Weights of a small transformer language model: 141M tokens.
Each number is 128 + 32 x the weight over the matrix's rms, rounded and kept within 0 to 255. Layers, rows and columns count from 0. Numbers have three digits each.

# layer 6 MLP up, 512x128, rms 0.113, rows 471-511, columns 64-127
124116125050120159143131136081086167132140166112083106119134128116152151131153099113164106094087133100127135161115127140183100064095109155187172138151132107096155093099099159103088112095139110
177133178101058148114144101141119060106136147121084153187139070135086167145100073121094094085113162151077120105145122085172121099126123185069067190068147136173150095148200214148065029134151109
162125125115108139173112162187100113081090117151093130105100179165098130098058171076105156159127149120126158148122159144137214115087109122195092140150173143094173139177108127131117171167127153
152110127163048086169130036178136154085154165123090121163028095206158094098083077054159144170123179132070144135157113130128189136046095124112119098081087149186121096176057095147071124097153155
134101116169148163114089151131075127067053105095078118098155113165186045073174180060136167130199171164000195124119189206130138096127119103171129191121058007134091128157108034104153047148133113
101116136161106124141127091123119143160153114132118121119110112135149150159143149151130130139145155112142114102104101122140144155133140140120125126129127104103124126097140123168098134147130134
136162117094130119196146142157054134126167170152074145161139122080109132090106176080149087088154172187124104126102130103134137118132072058098122150106133148116163082067164155110055135130143101
120148103132172098114128155131077126142090114083134134139177115115128133114188126113098114059161139126137138120090075141129140152192070142116082138142136102138126115157123076147112162119134128
152128174120120119091176140101113137099181202094145155132084089188100197140171141084118131173057153116107122082133207089079107118133146181105140089115149147102111092136142062113157138125062182
114158193092127142094080115204110144084090149134101156178163079123111130116143139099135133127120135051195130136168154147223124115132114138132112130130126194082114197093173151048141148137168125
111127175115147093122125133076137158109121186104147142153141114118124103115108141130123153223100128120151073132092152175161115099175163145098129166084086159135180159144087089119128116084148163
104105133165113107148151124114111103137115108136119139126111133124118099136139135122131117104143143119102140144136143115127114138134120158136135136141134129152127127127110140143166135146149133
163122069119163148169113122107095161093139174061089140090113099165109126145145129159149141116162103113106079102077100197138147145117128132169150205134118097124112061142153226131092152144134093
130185128161146131145170152119106110102092154190137198111094153083107127183120139146126146174104136094120107137086128149132163152180157149102110120157149133119043054125107094130127142111157089
182105104145124162113187125132165136128136118184103121127051104118127130175147119165158102112093055124122143109105173111091098068106186136107144110080100189108121199170172083118153159146107145
157148097131136228136081155093062119059123126102127132164072106160166123113114133096087151187160115111190103144119120081120111098165110103121092125107116151185098123118096090175091132139144154
144085099144112134149157162146071138088110151105172121143151138126118106118107086130086096144146137130102108145151129153118086110131099110105143149147172141114128106109110127092079143151132115
129044116179102042096053137217179019081140146185130143105113087102113108131163201102172183165082165115112095156109140053173136146104055169087158116149094129060237132188129116134093128148117122
169136201169128145163089118095113169062125166049074116152112116090073157074058118138141168192082122122093164098115118140202130180147158107181169217118110095112134096104126198114116168160154084
157119098095140179167091132162108182173100152177070122131146108118102099115141131164082125182147158126141164185137159120114115118114130105169160144120098074113149093103180130130150126163107094
143185136217148142088155110114092130100153093121107128157139082156135125199123134170104124119119147130159156118122071123150106175138138105200143141127143156128099115095185099140162116097164111
113149102109115098135116121142131100087145121121106134167189134143168067133105080117130081182174175101176139183130081197120064226113119151128169119145064220100186141147124094173131129145132110
134163176116149149138153078097087132139079152110075135126116129144144147128147106092158135133145113139158107121101146150104167073105119093182196107058134111132143081090119121114171115159114150
096178169127152146133174158130139157148075095107125154152106171113108214155164151148123120155102155109141165082111121128108078136130141102130149156174141123097106156091094120115127119139143105
139132105107077149112095170126130105188157167109121152150147136137176205150146107111094144133172061113137145114139156142120110166156134075138148130112139122117135094149105207167060174127110063
120152123073133148173136146124157176101125097120157146141129062085135104154179063107122159073138126145134118087100212161137144163087111192147120172124136094119137100129100097177167162167141101
107158118129124083130147130152140103090110125159055125111089141097128134151081112146129152152150193154137101147101107172109153150053128126090122119082124157111121078147130150126128142110114107
150128133140142131149102094112148105094165111119108080109084093152148134112142149137112117146111140142135114174124120137144106140120139117159172143089160144128141158120142160173109143124127140
159117133081141152155136156182152146106135142132154158218149095050109230138172168125178128134093115137124134158101077109195160109168082154161138188147195151148133115122098133176145182109140118
159140134215150128111096144146142105146093155075141089152118154139129181126132116081065119128136141116161078096226130131161157098160125099126159155153123130165149032108144120155172135063168195
124109115119176114081075134132164113117185124120163105161124199212098151096142148134125149164146099219202084160120050073159118096157157096146175133130154083124188066130076091132191089100123159
149123137140118151110112139133117125126117118128124134120126104119120143145115104128104141153148109109126145117136101142109125139145126126139137123128136120107138129125123148133134120124127138
111152084116103086146127107110159116090220086149106195141135135198167080174139150209119206210160181184133069113111136182132179107159132109138111126097128143111097082086133029124132117102155088
158148225095098111141169082090147183175122057178135139141174093089181113163104174203109135121108149149087083144116163145119131153019202149099131138188103173120161096140155140173107103118214115
115144133109139152144113121057120113081199144111143098140110174134181157138117117120087151154165148158157163118145102116102071160129088140139142111111157135087096127120121095120158087099151068
136215099114124163126139129152111133125095071087118114255094078134083173129140201103130113125205220139145209113117190177105118157128143129214158132168127122149124145114175138111089181188129204
175136079069140085089107163101121092132155126147039179135108159130160140107130116121121180107137056115138103116119219175128156134094171108109090105110080149133178115124079144129123149081169089
151136142150123180154184115076153129125217131180163178146127095066056099119183167121139124108114168183118098111097165167085128186090180123102124116148079088129161159119134057124151083097147167
104121151094125136128133136107114105122124119152121102138115083153132153142128133141136120135122126148117151124114132133134097116138088136107102119116170118125118143119136128139150120121138147
152116103119103117116092153147099146133133152140141126144117115087148127115143154134125136129139099110139101141161115147122129134143172143113133132124132120144132117122145123156136127113120106
102110104116130154158067171139099104098145157110137125138125122096115115155148094107155148186113162112191096141108154111119161145127109094122117090107121168130113129137122134140092121133172103